Each number is 500 + 50 x the weight over its row's rms, rounded and kept within 0 to 999. Layers, rows and columns count from 0. Numbers have three digits each. The size before them is the row's rms in percent of the matrix's.

# down: layer 3 MLP down (transposed), 1344x512, rms 0.178, rows 798-832, columns 128-255
# gate: layer 3 MLP gate, 1344x512, rms 0.184, rows 799-833, columns 128-255
# up: layer 3 MLP up, 1344x512, rms 0.187, rows 799-833, columns 128-255
down798 097:509554489487572526461556507500408445524458448502528539599540579478624439516549547555478621411500535497528486507499540506542498522487517549498556488485495520471493578511516525470476470399541461449478492407494496545561462512541534564500431444404462529496445460456504589569462534486685443430542545451501472519446482468467535476516468530457594476477573471530473508454462534514547448481514
gate799 106:474475478435533419518496488438484444472511438468517495444449520554518442451429570500452459414415407543515454495541459408465455502543547529478516493545391531518543536479485465520498506469482439460540520557451563577481395479470470495542545539535482490530523546484487479394539432488550401490474515541566495497476544542436548575559589499478469476650488591513474501540533475493515582649478
up799 105:579477520534494573621511437430504423475526475473475539540531491486453464612500488534500527514456465545514516543504527558388483593575491532421545507529448442467588508530468515543561592468516454517510546507445589498427450445572462593514511549531530426500484451529435555495541624557505564458479550460558469498494470446506498524500467565481519578519524458423521528490435475530489581489435
down799 100:487523481422485540503561531481375485426409488452423545519454605486500578525581611473490467495522399519555509493416477554553452474438530516482462465478491494494409538464467484470501527431555504489410394450545476458532574543518487486496495551514477597531475589533495421491467538524491519463524492571693461495484547492458584528503523509447542478599492439545559485441566488504460519448496
gate800 104:593480575465521459507488597595531579448472533472453558502468515433500475470475462411544458423507417535477594525508574531509515550438501505496466553520561408461517555567435492482564497504525529485476485474540526498505474491555486532545490389472411548522423462533502512465526520604498421518475427482532535458433415490598487514561500573485560533568476527590529517604463395519523430466437
up800 095:491541514468441493492536562508422437488477414541527517516445426502537449464613576508348522582533543443500492510515460507416535634533544495421405530530518535539558513548570453520482559573485488472447516508336535536553455431546571515486479509542529511495470555425507473517551473557471435561500518445548461560499554560501412538380438521447512545502528516476470566570559450529614503433457
down800 098:469547409475432460492543463509464479462428499510466507556484405536630423568547475546401428546485467529470491537561438579516510435457485499501539425517525497558509464541608447458479434559523532539500570463545530432500588497424511454454451509513525562522499481497622482501466443518555561521479357554527477473502439568625508541491483497511575563595493391510460508526439447414561441539502
gate801 101:475529500516506490484519529459455506478497468448541620539562433438520548473524501618413482484519443552460505491468537510504529473500487458527494494396477514487459535529483505453459472612512456509579459407541492548470557515601528520514533466496512506435603497479463423516561543478460524522451556564471408567572436514524458481471444558558570480548457547637428602516508420476477442496526
up801 101:415503593441517487445490453481555446507513494459486599500478450472577510533561563514483594502512384471483547528485545529532531554484469559535457521542561507443476540511484490467597386522492518495483406498492454472579499463608626413548521478517434546402467424458512529459461487528528537497561485502558526542524451496507503460486557473475580465586405588491429541536547496418510484429559
down801 102:461483568528538454550520500511540506476543462451583467575505601452440506546547565441486564581501463432465407478500542474475460407448415510552491518449512460607518523429542503473521521530511523451469507535579479469479462486551492537446460489448480524551457490491504492576507491514477450555557415502465421532607478575460591490530528530475445590546502505556380540507545496529620567430505
gate802 097:475518492426591505450534453512548578400428421511519460447529451441475605467468486547477609566556501587458497456431492569459550504431508491492523449477581452511511488463471542634408579488490467522448539557455529474504563549524455501471512542536503423538518454498548471451512460470495492550531546494503502458562571505523462511499568470454489447460572499556528561515483513594550441475502
up802 100:487525475403453424481512552410484470526383562516480528571459554439505476430467500514533453528531528451498479494445524431468417622487499494486453497536455455524560542472542529501460518538482488503514467412594433489526612517509490517554477460562592517472504550574562386464527463544554537504491404517472495498516498429473434591465518474534505564517493558509435588527502508424471525561438
down802 100:581462543499566571513461541418593508475425485477544484502440469410518457495477489570519458555547480502499575535409439458516503565525499535451497485428582469402469533452553622435557449496503477517434402409409505509559561453488432501506549476555534548616424472476382522503504519552459506471457577479463504527504408411452449523486455474504586551567498530451477500517478482540470518498544
gate803 111:529484512543416529482549474509477487523467421554478403540510560444491459553442535547530474454480530516537485499591483464525455493558461487541528462523567487529568558427617429501541439538559562460468462491540467464483475467479475403520534423511421506494455462432472430480436486599420398565469429539558445545495558595480641554488522439534514488528525373503504537570448433492502469651464
up803 108:495451563424560471511477469618415610480449564504470579453492451552486414465557502405429469542569516529516534529501525470368528424497501515569590513426510497534468528508443371530449594437565530543445558567482494449617551483437439502495420572606463484449466468523547497434404457493532478456574469366541464496513537498520439554493568568411450486491505532561556425506566541604544471453499
down803 097:542530444474477554464445432454513580547536491438467457474487407577467513437463509446541439542576471613486531489451438489561527444503588565435604518541435498508534482507449492487428539499556530557501526462486594508489563434463419500531486556493504464544462483565511496555420426515540461572493557474465554502527469433529406557547511459505544515589436531492434530518515505594464568416512
gate804 098:493584524532408532502512513503528473550555494470559493487449533573462509548458494431453430445536531500496575492525510522471530526585567557553457584490476471421507431550530575503505555483545415516541562428476543576466492518442546483569525527556469484498494427510529551498477554501573502459503409513491585573519580418459462504512484513429475479508553507596572589503403522539477538549422
up804 103:594497498534559520449593450548558484471503437471550424454541486463512521466498501488440473478513470512580618451437451521500503455432437541532520580523438529481546595559448509488551500446474542458472454553550477534507403484519367465447428590514437577420485523560540543534456437448431459564418595524495533384476474460502500496475480494559412497502456461473502483583598481475570484490514
down804 096:623496460543459448512442523482514519519461452485543443546559480486577436451585440586546479470525478425480501475497661500470563481555473523452531429473424588413517559433545537524539468550529464364497515458615553483479539564485524499479579544539495483442460598478480441424447544484454511534420503537477553476519469550479502484541489561462562505482455526498463517483462486505477451495479
gate805 098:499475529448471598455542535459393512465532441578445461615489496516480447484513482524487511565496469559478481440564495527509465574510483553502569473479479422508568426542401519445522431514518521430415501536515509488548558528559486521500539519516517481464580554429392561440497498530564458615442547473452484497429398554500551572596509508400515465553536525398450543456494555545535475465411
up805 097:502540468455464487549471553512431406536488553434510568482524535485550508519566508590505569481602541530477513447602547489538430578479487532496506543506468412515490406489482544460511575706635509492501454551535498559560442497487531452464563596503571468556555600615561534538473496514469518457571503568440548476502491546497415468519494487482537450489525485578543539543427509427374534423514
down805 095:585587478470558448484507581448403451511522547442449545631543582458480504446478516429460540447540488660417468502555522489421427526445495510477457525496515519457504470426550481546494475471570506628532566603448496591481493480492484482434493493480517411492472471413494546514534501481461522594492533478439467502510486470486506483464570413432612505625478522520465517482543468487417479562561
gate806 097:490597453602502421411523544385446506535439572431461564523478530544423524528452408439507529498451539524588487445542417487510457461440481524489541506496549512477538509462527406536463486548489513554454496469535507614480555485431431469439481615401524529449545537500551548437517524441479463486488488569494557489489570397584410533428523453518464489555594484449529521563459510555499413462615
up806 099:508469476455444448430550464518521483583517510592476525563433533546450561561546507536513546426559440424484414502520483468462415447503485458522481528425558469459591524563500569553440501574627525448543536543549449528480536554381488517497531547479513559624500593466577473596561498556465487488467454573579491461476489602536468481424511574543520529472503559502544515599494569515508571486443
down806 097:604428546511450510504458510501504452532514421447504508452523520494437520492538449523495483477437525516494529490474539471393530510451485489440404522502588431496442470492543470447585497475471517472494486511625509528526432470518476488529498506546442440438446497564479535472540535487422478535486623607427518527481465517497502565640495515482485528483572444559571555535433554469545545447530
gate807 099:494370488509433498456520465473480493543584507472476553513458617517520557405499444560490453553538540441541502498534537486503481444477421464450551497508568459617533474568509507469539553432531545498472434407525521428495644479488391498459514500490462475506472490583513506493534478463486491478478476556578527477556446508488499522432568408459525530477530663484530569468533489531578461479533
up807 098:481457418467513526471493450471496501544481535547510548581543404513417356506504470470538439518533518518521521372455539505538504417542566487548457469554495544527458534500506492554489503447500540523402582556507583517520552425553538518469536487397472522511579453474526461468456523398548504491474513483449583473490508502464436508444532514479487459436536560503506531536514544460484499421488
down807 096:487509409524476578511541526549546483492496515529472489539535481566474413507471504382572489547469443528393465533433572539474488458451453513472518526448527544504434615460465522460461435418504504518500548483545601539465548481522528497422468551483501457478533514497425542514459474532400457583493495530447395433556424485520470579530526516473527463534474371485447573452384622542561551442449
gate808 095:481553365469476671548541442513550450438607485550482531476430422482446491474438476479413529534425496477571534438582523618439594479528578470550521536502583483472462479454559494528506455440504465517555494448500611559537550473496587526464405458474511604541495506558462517467486509528521462488541457527484496527625477411554505487489452572361493532447481520405511534550429411628483504573491
up808 091:473417470434525511556543447496496456477494462617495492471586441502486554502440373565405532494506564528529507497469578624449539443442490568456494539448423576522451530487532465512517496484547519449482582548487477541558555513488516447403524339485525576535423451433490561466497440460523530423440516499566525509542479578549461560524474505437557558519623456418600487476455564478429506473446
down808 100:505535376498442452481579514490533501418626490487576516578516540552500475539463426615513532506526573443546561487652458489591502434489523474540498504496552516472502483390427549546442551563528507566555554542445476473395527474503510547468495504421540410414428521469518529538571513537526534515452451476505558454504540370513563460451526499545432529417416462489468556578452497473515540494505
gate809 098:480518497490564521467464595449405425470449478432550530559513550561493435543527476519500458449542487504373417528507535537461665530508381547553543484410559542491478556432478537511447536499595550567515526474466476560576441658535554552552539487536545458490532517501566550532505444561492459504451494481484475485499430513498471559563468458525460433515419420467490515604381512441471534441564
up809 097:530523544476542482523511510449492502456501466444561479536516615358458568445567500549477521542462434484430520494551538565506560470530413497528536545458522468459524487467591458507576537570514593571468504460541516438658513599451479542383560418565472477530480533473471527496600550464588435511469505465498416495488489510610376524463471486496397471530527549445542431541459418393527524492416
down809 102:532461433543571525403486465494505465613460535498500527431481560503466533558450471522484492527520472447433480540533559454509458472533481597526494532520471513487446549529529555538444508481504448518491518443468536504614417547375408550345550491516504477444490532479462525498527475448450474537455534416422407545554453547535468479475470430580588496478486555523530478566424487519538578424564
gate810 098:470521410520451515543430532572421515524465542484541525519469500574443568544448497448591522541521544584428497541467500491527567414539508544467509504543472525542544494513461469440519458466487489551491506561579472553510595522541423493587467440494654518566500394441500469493572505444531464735427492502525428498438458483499529465452470517422470430466489495469516499492461485638451473544453
up810 096:534507574509585508592530408588513471500435439452497465476545455500515519552618520440441413443444501453511501455545629444448437571508533521558324368513494506509436459481454447571510540520472442466574469571468499421502471490501529511486538544567495514507553547479571495527566533450444499514524564594461611478556554499529465526482546457540535557525457542520465501479668499474493472491488
down810 098:510550451449467420402534466478490484480450603483470501487464532530457391519537418521441487479434554543490579611551447564470566497563438518520528542427567550510531459483526474468544497427483467422645506432477525423545416526443541486468462523579481403595560418528476560461514497629537569520472482488569480502525508480454462503589541481459470539486440481502511507447415376532540516487482
gate811 106:507430480592533440518551482563559491501451511455486495422459481430537488514439535550480527469546481518485420485503537519543526530460509499446478460517506467453509595480476510503530518575591554469488458470470583486405532547496569506596512508425440531516430481549495551433414559460499557476497441489524448435479446435476516481496439437577574470484457543451534498478548560503552454452562
up811 118:517574469459521445462595511559610472547482564568463487395430505502487425520346389564517510427544455469484460546528540509585511500448476591427506478443458573601494544371469588494513577416548565515477508488494436567533479507491583505562490485557414499529468438503532462524561522530470529484532406552503517534484442486434503526440489471549547427449402515516527536500395491417438465519434
down811 092:542435469595624556499598528485560492586568539516461406490497494634467325467471594445499555574538640489479439498535472370573448419506510585430446481612469559474463497485449444418581520505515468413415489554471547517483434505483544471492473428492458463501544441526432519462493591458487557470524443427511536430555492501472513500513490515514479532490499487482537482587511530477501452423503
gate812 095:510486468492490491551397554539523459458525457544445520461577507449509527484469489482478503530575538500462381487495466523577495441505560436457580484492517563559535415441443490480448415570512458492427603462430476439493532457406491499516561433412467529549565506424559494525546595559579479474480572524476420505399469582458560480457512612487508502591452493520580532508423416520471535490445
up812 093:504497559512530583460482473508453523436429481548440512472435525465524499564492511464531560411555425537469525439487505507415477557471425540436562464531490555487513519555486564456574468544542444497541459520502510549478438486486505566449523479556553490526551553496435485443632503499478513561540430466422543534571491529486392583568528536525474544451507587500425598633468541444497518551527
down812 101:422552511524474449477466502497445593563570508525586539514484445500537549586572542426619583495479436478458505467487585494557540450495452482390478453468490491629561486436475526435565479493540462482555475484469515514564543505431485439519449547523513595469475561498502449512478526522479602535410456438433513484536565435453569508450579469484466468382546601493474516588454411477489529462433
gate813 097:460600447457476448381484526508547448518484494525496483450524377434513542482494574418523540518559539482496446561525502531463393428460496514496384567483521535542514462545576417488470508429514510508464583421476431530446528570498420559513530499454483528505618413537455608529497475499438492463529493546573544533388485580501585468560566504429424535498508586511551429475577472558569483456522
up813 105:484450369574563406532488515436484428455568556484506558544486487477571460438556544499531523503497405479509460483538511505499474483535495582531487498564445552551415496490480529500505479486553570549478467526549455540466483498450584472462557476541497592490459470466538510453619598535557516461554474450584433516531462469394537500632534557468518548478551431535506495457403511521530512498459
down813 106:445487499555471419572523540399483437562504490494491505560468503481488548527553494399605461574512435551471588448502514557484538514486525527463532583567568523489449460491519545542570479562478554567516449483553475598440426523554550548485544549595486512567578506528488524528487556553577567521488510460534356529427470494460580429464485601413389495599599503513494448553538570554571402473499
gate814 097:521473520521479516445392399458502497477629530501431504549534485460592498477522446535450547452524570475424499569510520464523525607523578472527516441503520443495486501493523490440539476474437473520504440434494485538495457441524541549407551535542350512519497456544517597519468460583521615479541483586538510556506457438519521526499488495554463425534478602443416437579488459550544452484522
up814 095:498450501430481351548473481557423542514529494515507463449479408466463560478501507426364504513559444482479508483434493647539501413502503587573439486527472406501512498477550458618529451567555511593539489440516509460421501409442451436530535479484563539504493590500466431596556438432511526562424466462506512457517513489464436492551540506459551435561566459481606502460596620457529546456439
down814 102:491543472496489473542539536507424468503415467454475517541552499524540445543480506440498500443521500466550453507520471572548534537517422493427512465575482517523485564522506454473560512506591479510424438520457539507427588576426441483530482454491500522408464466499465438472497448568585502456494423466442572355552548545488527508498503464578484598454496517501535477535475490519486567557489
gate815 100:511485483599533456510482483433506454514521547486532503495418567530549455478582498525571385493396597451600564521473477539478520455436437528417510474584509590514470490433506515461455500385511516596477513539592496457402514480531523502509458510534467576538439453432526460461509507515525436444502536438503481504503494494526548486595514514552536471535486545451474453424488541531520532498512
up815 105:474423546543486483539518497518579474488566567560481502505572497508623480592605504466585455541520578468474610479465495502531403432548410551540537534556461520422527472644454531505538574580491525501455482438590497520452532478516513574490468533501515522548493459548483539529548449469540498475483499402491484437471549556484592497544575489484491426459539600552480524472536606488503483577485
down815 091:442466508588520498505493541507464464451489541568550506501509528477588476387464353491536472499576464495458541597532498534460462519441489579515447457505559515541495473524514546545582513524490520436444539477512527552559464460431482556501616513493477481467531513424569594479543471462561450457513508535480531546533551506474542604426474473511507496590565483520452575543514541545510523555540
gate816 102:590547524479537577454479625509509561434537501531447585538543481431508482639507441465395430601446506608514569445466544441497492461465451507617508534477532457516498485599484546558466419434564541498491474487468468487521535583584406530468548419477497501441441588431481513509518556430546448456582470467391552523585538519478538587545540426476578463495556468437540455423429527468469427480560
up816 102:540476482605454520501500416490449431498490564476474470497471489538516482544349422441448506520504435431489479480491519493503418574546479541515496497535514483473470554491515485464609513489329563461498589510456513503510441351460502484532450515523547478517465420465413516485512541482457408534475466529488498482454543473469490417479509457492474551468555446500457495585531486530520450590397
down816 098:490414441527449478587585484473441481533437477409519556465565427487468503501425554459557543427411475482573482578479425555425418483476489562544448427416497485453453527540507458513471554504492552496516510535495555572438485447390585561497519460498493403563527484519493583509569522544496455572646545524509503508519551498515477445654478421492530480492505515499462544640520529529456533527501
gate817 100:574547500493511428619494448489462454462543517433440400434522479430485463415470533429564473512565485485495494561367511502505541512464450472473569465455489481511561455577546448553496466511553500605485476602530500485417522457536583486440524539502585536477531438499586546479509409438475416600498455509548544490493470555520499500526503523415550544506486537490460458536423492512459454534446
up817 102:493489528493459437489579555516548472548494633535437560527566515547480448504544561487548490474622501481458517502528453492564469484465441491582421538429416522448560565496532491454609414529572527446490551551409507421476526503472483585455462431463513622466430539519446572447541556508516451542513525539498527598534526543483488584522573474451498525441529567522405657485506495424458481546541
down817 096:478471470530503485508523476444645382538532527567467482537493569478486426420495404474521531497558478485477468503512539507468457476521482507462544497553438499476499458504470467520518460515506412585373502516423492385553535587483419597478545451455557465396452501489431534488495470455532529417468530539499514510484494627535534357532528572459525435476492497439439439473452600615485602560452
gate818 099:468540481472500556450544485592478476515479470476508526383567488549569537438507432467537437517430478544570521559451486561431473478502449379490487569496617502472490429510588580527445522427540449558485502583416476509562511564412429518544477506555467480515557447442470523481422567471429487577476498478510511491528561446571581495458620500459496543558522477516574586548513516501512409519505
up818 099:536459545441447461434426463482440451484548510466478480434520441483430534443533428623567558483527561510561421514465444496577527468511542475451493541486485517560360597489496474559478460506529499543477453490512469498461493553494497423505529443555480550570468483489461523564506503554460540553538461490499440553471478396508595483450494503468525492539444566629506577444466549498590542435475
down818 101:549500568582419451451532542503547510494443503465433499445480398535457599560511516445507513426455548468496452532502459516551545556507435420511519453576497442488427496488610500476437485520408569546406514446465488526542620511495496457479540471580602476463491607427485596349450555473434538564539536622534468471524562500443522547482543437429425350526423460554471535517587392567519572508594
gate819 096:528562531459509529504469499553442478443526453462471492476488440480459536441535431571496536439524525437465426485595479498486501465453387457535471534458444448539450404492573576580491505379443412573574515436559477450499506464475486403527459516454507486493489493549424517338516526498474535574485425554465461456566450634535492440493470481481550511494566571478559470589499394456514431459423
up819 101:476481540555507496460560484546475458497494517459459492474510454417515507493465575431461462615441531523523533458442507475392562473572612573514489571440557606500557593550424454473590527511502532534546482571435611425594427509548441445415514502489529544561409426498542513503583474528531467456441501448412515544398503510475605409474396483519484424566552549465514505544542572564448504486502
down819 097:417603539606508448544519525496481446488453506538562506515567551502504384547470466483514496556519403496616517443464415423479468466425471529497489513570470564456487521517487518561475486513508380481475443497418513513490560466542494529485497435476591589568386552523546526509417490526521509503538545435586496456436537407474527483522496513469572456496526532574497433529552394476482483527536
gate820 097:513459517404393387599408576544460561588480488478467499487430469582451496576587473502594469460512537563482577500470573514472531484407497501509529519376563479470438493472551514576508531430416563465542485511477427458466519499587473492586475542563530450627450476504469469493474405541484511493492540587417549511505489426470437520522487466559495481502555511383465500575599482525433524514520
up820 096:499481520529455533491468503584472564496436484453422472500475555577501500451484393437539407396581469498501457424477494626500488550540491419547532562517393465433521527527551485534470483517502468476582459540496515515480509558506560536458466484485495519513450482539604475524392485439609427497476571551511426497545534475546627468361525479471478395453476490455534511513549531509487488491485
down820 100:547486429471432486524484503515644441470629428473524519593439588499511534488544498520437538503363575471506415441516514501586515511617538512557544506524558394512553547517437527482519537450497596465565556470391500603629503492550567492417512500498446445527515529436539401518571581512490457440562503505578526395431388458465489493539500449604402577425476526533415519424430609499616462536507
gate821 108:526522437438435505532546586389554549431436464426550416520534492551515457534500479505503494506485542528434491468447488486529463429501518545498538538547434504387609471430479459420482511562455561506504438542487591542585528510433405565498594485488540453561480501509419547534565512546482477574495523521476445467605451504479526456534443520531446484533461522531403463478480617488452475578556
up821 105:525532580480399493592418518554560497436560513552500433534580476440460546518446488446473507526477518512523407557475466427520457503599558533511481452462549494507527527573548376444444593569470505425518513495679563473697527494557458426531526498514555469524511506514503487442458573421525443584538460542494489525485635542485493441446474462541486436508555522388544506480424500518434469484456
down821 099:589485464425484448385462578413442469503485477501563556463488565508466491536492524577548439474493564460562535470455498467452615466485545540451462550494564450540479618533481556469517461444588631553458437432499466446523462536449460461505526532511438495607482432454466501545467585482549504495574477534540487567466521514362488423439543573403535426506497500453504487551508513516548471513406
gate822 098:486455472578550485514430580562579434510528564646491528475486515432518452484500477565510485436574514512512436556555494522469432515440498415415506478488520532504480482514575464453485525570530461479459443471525487451433496559539512491496571564491511397533498497598493437439454432539487468417415405449477449510493457469444480517498597521507436498472512463485532546533585467461594458562506
up822 100:428564419530464474537477513443462477527404436517485519437509456453536516482471441516560532465479456546473448574560478545496520541513537496464454473605526529429523570502446538661532497518519548523569513535432554477503464494509561541460501447461470454446497499411481561591468564511473505472602509561511495457504492574470610521483466484442494540502497373461476484512568462606459421471566
down822 106:503459439452609550448450488496475495544529522486540467547495521557482495494449499475602449538496551459475500600496575405403490520456555515473503422492469436528544565453510499524532554528538525537445517389553481524521547583527460507383461534505519547527511528494553491501486433491556490535410455438596480460634577551439470549462521590477462422382466456580491538467501480418543576523451
gate823 109:478502444534581518524462495586467452482458470491458494520485572502531536520560441433462512503494497489485448399604551527515497486508489546552516552504494538476541443452524403477516507416452542534560533435523546493507505464448476451485520473458421476409504535563554523485443465468424498440536512437477369536517551507428377475502449501457510559522428418592621514483435518432413504493451
up823 110:414530493452483407548551557471502436474557508388497575505478463428547490439391504387506511521498506509512470535407464447534516461520522544496457415538536530507423570445501539360465558706505518471421461603521508441520507477401555513397443474521503491564544494458452543474473494407497451596561536520505598491493527454593511519429440464570510497475500519465473474504644536565436546520571
down823 105:439492451460443488461550650529563479513572483455529580592634481437475508508416561427497494441540504531600564495493482419426494458594600491507543429489481535518493590564433521533541449550498466471545519558513461591527496604528541497539523548567496548490531405475443506488514437477455500473425412537491561507486489478497610536504437591444437504458483408446498483511546490591569553551525
gate824 093:498481444539549465451518531469585488516600531524480478494569530593504405560443523452593477487464546550494578400506461504527544533458526514380584412491423510365506703429474487474512523530433516455514453537415468532425456545573438436568562479500497599484443522469485464466523501359451495515571512519403523477478512421519508510541488490485446556453494445438529446460518477631555483532455
up824 097:487509425460538525562498478474520513446530479420494533560395491513467482542555489488471525509528453566562497485459472578501474513603565460529496401493447465553414599646507571518511642442530549526378444563511519471506507523510537512426504459416523637507446518522538483417452484527551530576460509482487475503499561489541523537416519548568488441586472485544501475430485497585445572439537
down824 102:554470420522435491529394505457540490483594469467487485475473559522531494433433593540485445475467472488464480532556441557460602489461450514505489340540427512491446552577472555545465513542502585502457504423523522535496532445406459454457544556421500445600490538546509438470494504519474574478498464407507519564446431458564381598495526491523520570573515495592471501492462559553490538579465
gate825 100:436471514494419563427516491506510539486487539537528438583541434518549451438519390578512513431447445474537524553495521529500484526596538502457491553534445502462453455556458430510490512385454488532395534520430538503495581499506478449443572433569494547493604454501464499517525488474543523494549394482458412508529493490455525500512510512523523431592446474433473459440496497476505621506518
up825 100:562518513542503436605515522498548495423503551513445523481492538591448506560456461474499468456407584496516408484402496527541514533516496513505525517575548569507504527599443431569564506521596465475478496464593494480475455462471506486452564458421513535574559455561429545450531514603507604534496500534557545552507542537530472445490417409523456570530488507473532520491408468475478481468364
down825 098:449477482465600452475478529461469605552490409540571572434553490499492488466519523528522477548556523417528535498503475504492448569498501476541439624486484483457598471461536455474466465557445495586546457429483425526401449534427457562580468459447469515524507475528546439525458511514487410589509487534521497496471526509483473566451456515542498474475486527515431466505418487500444493511485
gate826 124:461578564501545541577562464545476411541537488489509458432587529488539486513523471461479467488456526529501533479545466430597460520494594485514484414506555496508506528491579457486502463501515605520512471476598449564420504566507525501497471531479546518475522466547448490365567510582436418477446542590443526513504507508549540492528566524527508483493560486468496441513506566414487516566504
up826 118:430475522459557511448507511469498436499483473547518450476520463426477560600480533509429556526519526409417485509449447517492513514510594509463525624571501464521408494515520627510408499557510547363496468494450446503458555523506531519468494468519526535513543490539446484497534486549463527533516445472446524501548571448537651592501476486510428525493470540427526440639508452468509395459487
down826 095:415483479637560503431540557511488534502551478429568493450453587508537444499475452515490476509481534534431428536512469559440430445594390531563521562548542514565524530448522535514473451400386518454447595524509496526519457499568537461498511456559406509359540517515562519463480483457491451465495511540485536426523461528528589498564496489436419524439453404579563494488462508449489553493490
gate827 100:510592447474520523412449510428468503436481445529431530521474469513370493478600495484500548467550485454455515478497577519431517520494546521506429518491468554495538498521499527476500434445547510520399517448524496463428479499552470531472497549611495485437514476555519529462513470435416474495409542555484474468408565454522552470487577491534518417470526534452496513581432522433525435522424
up827 098:474516472478475536472501505485384458494492496550380575432493489549535590511548508430590424551545459422486395492569533551488458447452514494579465566442529500533418499605666561493611487499503502505561549544437523429560488474483516436334495557480530483486553457518596419525532551460461570571401511536520484517413470491425545523501495534532512525545458430436473506560532500417579518557500
down827 102:466500515513524552492558492430521464450375597470560580480437529489516533382432454560491446437566415435418478440511495471532560657518530540437532510530436543578554612533543425453518395425539553552546578459460523457455449547555544516482555566574539516495426528507490521547496454463397537435508499481453494466409627495437485486435532504544500514553544497511514578532471394402629487531479
gate828 100:567502481559613353398524489468462421432537456520514555495481493557423496511502558482561479533606443447571547413581579423490557444556553536494425531441502578524515450528524586642468504507575484515470517464460514512462527524450584485512512516504405504406474529471431488525459501450505464495449539409586517520487412403450531493560401552414514628508444441503518558499492523429519546553509
up828 105:472487442472440541495528499462520490531484602490501564616454500509493463606485507444527471562537551538541447502499465454455555526488604577502521421515426509502488444471535577510434550517472458541531444570482455450539598501530524569550524467521437475631479572473429501496476493587558483417523442507534564523439436464528496503494482627481438470502499497380483529511453514552546490513516
down828 105:546530457443538544462666506488513506434571480536429499551483475475473448501415588528466525469519425559554464504455370531470570493524467562515450370414615531522474454450498482451456472569484458504462551505463468487464624568442500528433424508484403483487526522493521424442571546534568454459492501449428550544442497539516498483507515591475506543517560455458451473474537484526555479450498
gate829 103:453470484546596417452535502510443511495455508517442523450514542523534525487423507511504586500568509485516529493519441534577383492468488489495464401493482462542510559461497485434475515520566473517497527428444555500537592490444519597452526479564343534468410576480426487528475461575483435485513513519471462577472490517481619486572450613544481560512525512465513549510471470448444527493480
up829 101:470547564518509534494560421400506557552467485498484512459428502498472514463453469469511475366599638524528523513530573418533530453509492437537504571482545501608459469461516515550481508452538435451387465565465568540508496485493508454461468438535495585580535453421420477520497406466421502462525418501520572427509459493454441560534449517437540442563467467575490443508463528521523481501557
down829 101:484484469471491503513587451470469534430453502455497530417540467545434450523496456482491491431593515541577503591552684513515504522544433471496466576537549459442472482428564449484444502537501576541493534499582485511543500477526516496457468525476416550532520483432451482413527459525500523515503569429514552507520458524531609528550438465489544406483471413426507551540486551517512462537602
gate830 093:567483505488573644480423489459592543522463489408587473510605430431493514536599440466521547494454477537549494531473493501465565482486487474552454543456541538423541520461446533572578478472581561528486482457424522560521440486550402472591573462509517600464500504470410550527429492572480594528445441502444414517510466434527570593529526553435533544533524507517516513412529550567542518518392
up830 097:465505496438383599559467495464434477545460399481562448497536470525465537482536521485401512474440554496514444511541462507418540537498566475513437481531597534514549562501347512536509489498409463490524451502514426523406418437450483523585543438557501492437482522491515515569497533453444544491530385536482440497545538499464487542504498479492467495465581406603545522426549505446553431546523
down830 094:469466495552508593492604448513536529437481513529432467518556505541455528531547504466463615500466446573479517472512524537580506499462481501422481468549447491588422613533541449533489527595572493476511454535474519489550578562537428493562461522465476526508480505479496494447400430531498403464447484589492411517460484580518513604532427466552454477452540482472482541497506535528454542396456
gate831 096:382488438502509477466478490480427500572475436608530469520582478568509487490509442517481491527477527568496509446509430448527504514479508594578438479472562493379540467484506450466472480457457420368445517475530513596486497477404434541488557477367544451425522421429472467440464515519514523455518445579469522421560570499511540378467560520485519503452576485423501447503597486610420480579586
up831 101:463591487434510393498523449472523509515543515533443438539624470501390475519515540516595381547518484486498440523404506450468503485543470524610555470536552485537509495517517416544470489357492435461429519587496510536503498543521495473500479562460398460538422508536444544578443521419582465523469522492526515501425524480449449472443499533398451449447580387486523419469442461534525434579583
down831 099:578474538595573521542503475397486397420566544517496430465568398495479470474397416518431576508435468458434515497551468458481411394508459501518606514598428603504470485534521360514545523493495471498440530509456472392517536496465592475451487613483491515510495509513519462535557541446539479512597491463561628497455517563548366501547540494552507542507508388392526470533494480478495475524501
gate832 097:549495530500530490441441483408440578391563615463513512591455476433477489535487418519443464491469451540583503541572435530581568565400453429523587581451461535442452486490391560420480566507539545538548529479442408472540485472545488431533515486532527493436529454501443465500544559539490548456427516504482511432402405435525536469507434510491528450448504488468556508546490499410434465502532
up832 097:453632473480401618505554581525483565558432483471499543511456568528544474484443612540561497482544520486501500457510553491440521462501422502566571549337604469474420486632501582521503534565488457523452483407485444506513502541484442442498447606526550542517578501464472433537593476434402492535464492531490556527558465363515578497405549494486585461568451545463462458518614477430435514495466
down832 101:550557497494433508474486480545566545490457645518538465534510522455579468486577509423512509619478464544537491538622498515501520551504511471608616526475520541513503493544530528457489408488517471517534524468510468537594524461552418360534512534451559523493525553512501523410546485441527446509514574483456447584480437359407473522513480481389495514560473472441455440526550454510489451567580
gate833 096:486534542397523535567567555545499583517504504505385587632490450614531493527518545481540499445526548518468594428492519537502490518524500481434538545355518541544459462460430551531450496449486472443491489482423504479534570499473494504452461484642480414661465550526521467462546444464485504461426413492433481480546456482612536454513541465534558500501429538410461433554541549502500481554468
up833 099:448554492521509580475490475575464535558427446419499506539463487528485450534507509441445594522484511494466500468450347480487443565538484483498506522496460391411523582494484614559492536487451506500504466454473485409486575451474498345438508494576421440555417461440496512463493443546515496552496473457501429552599405599478559477528533519528506412490510546450549520390488454537579505453504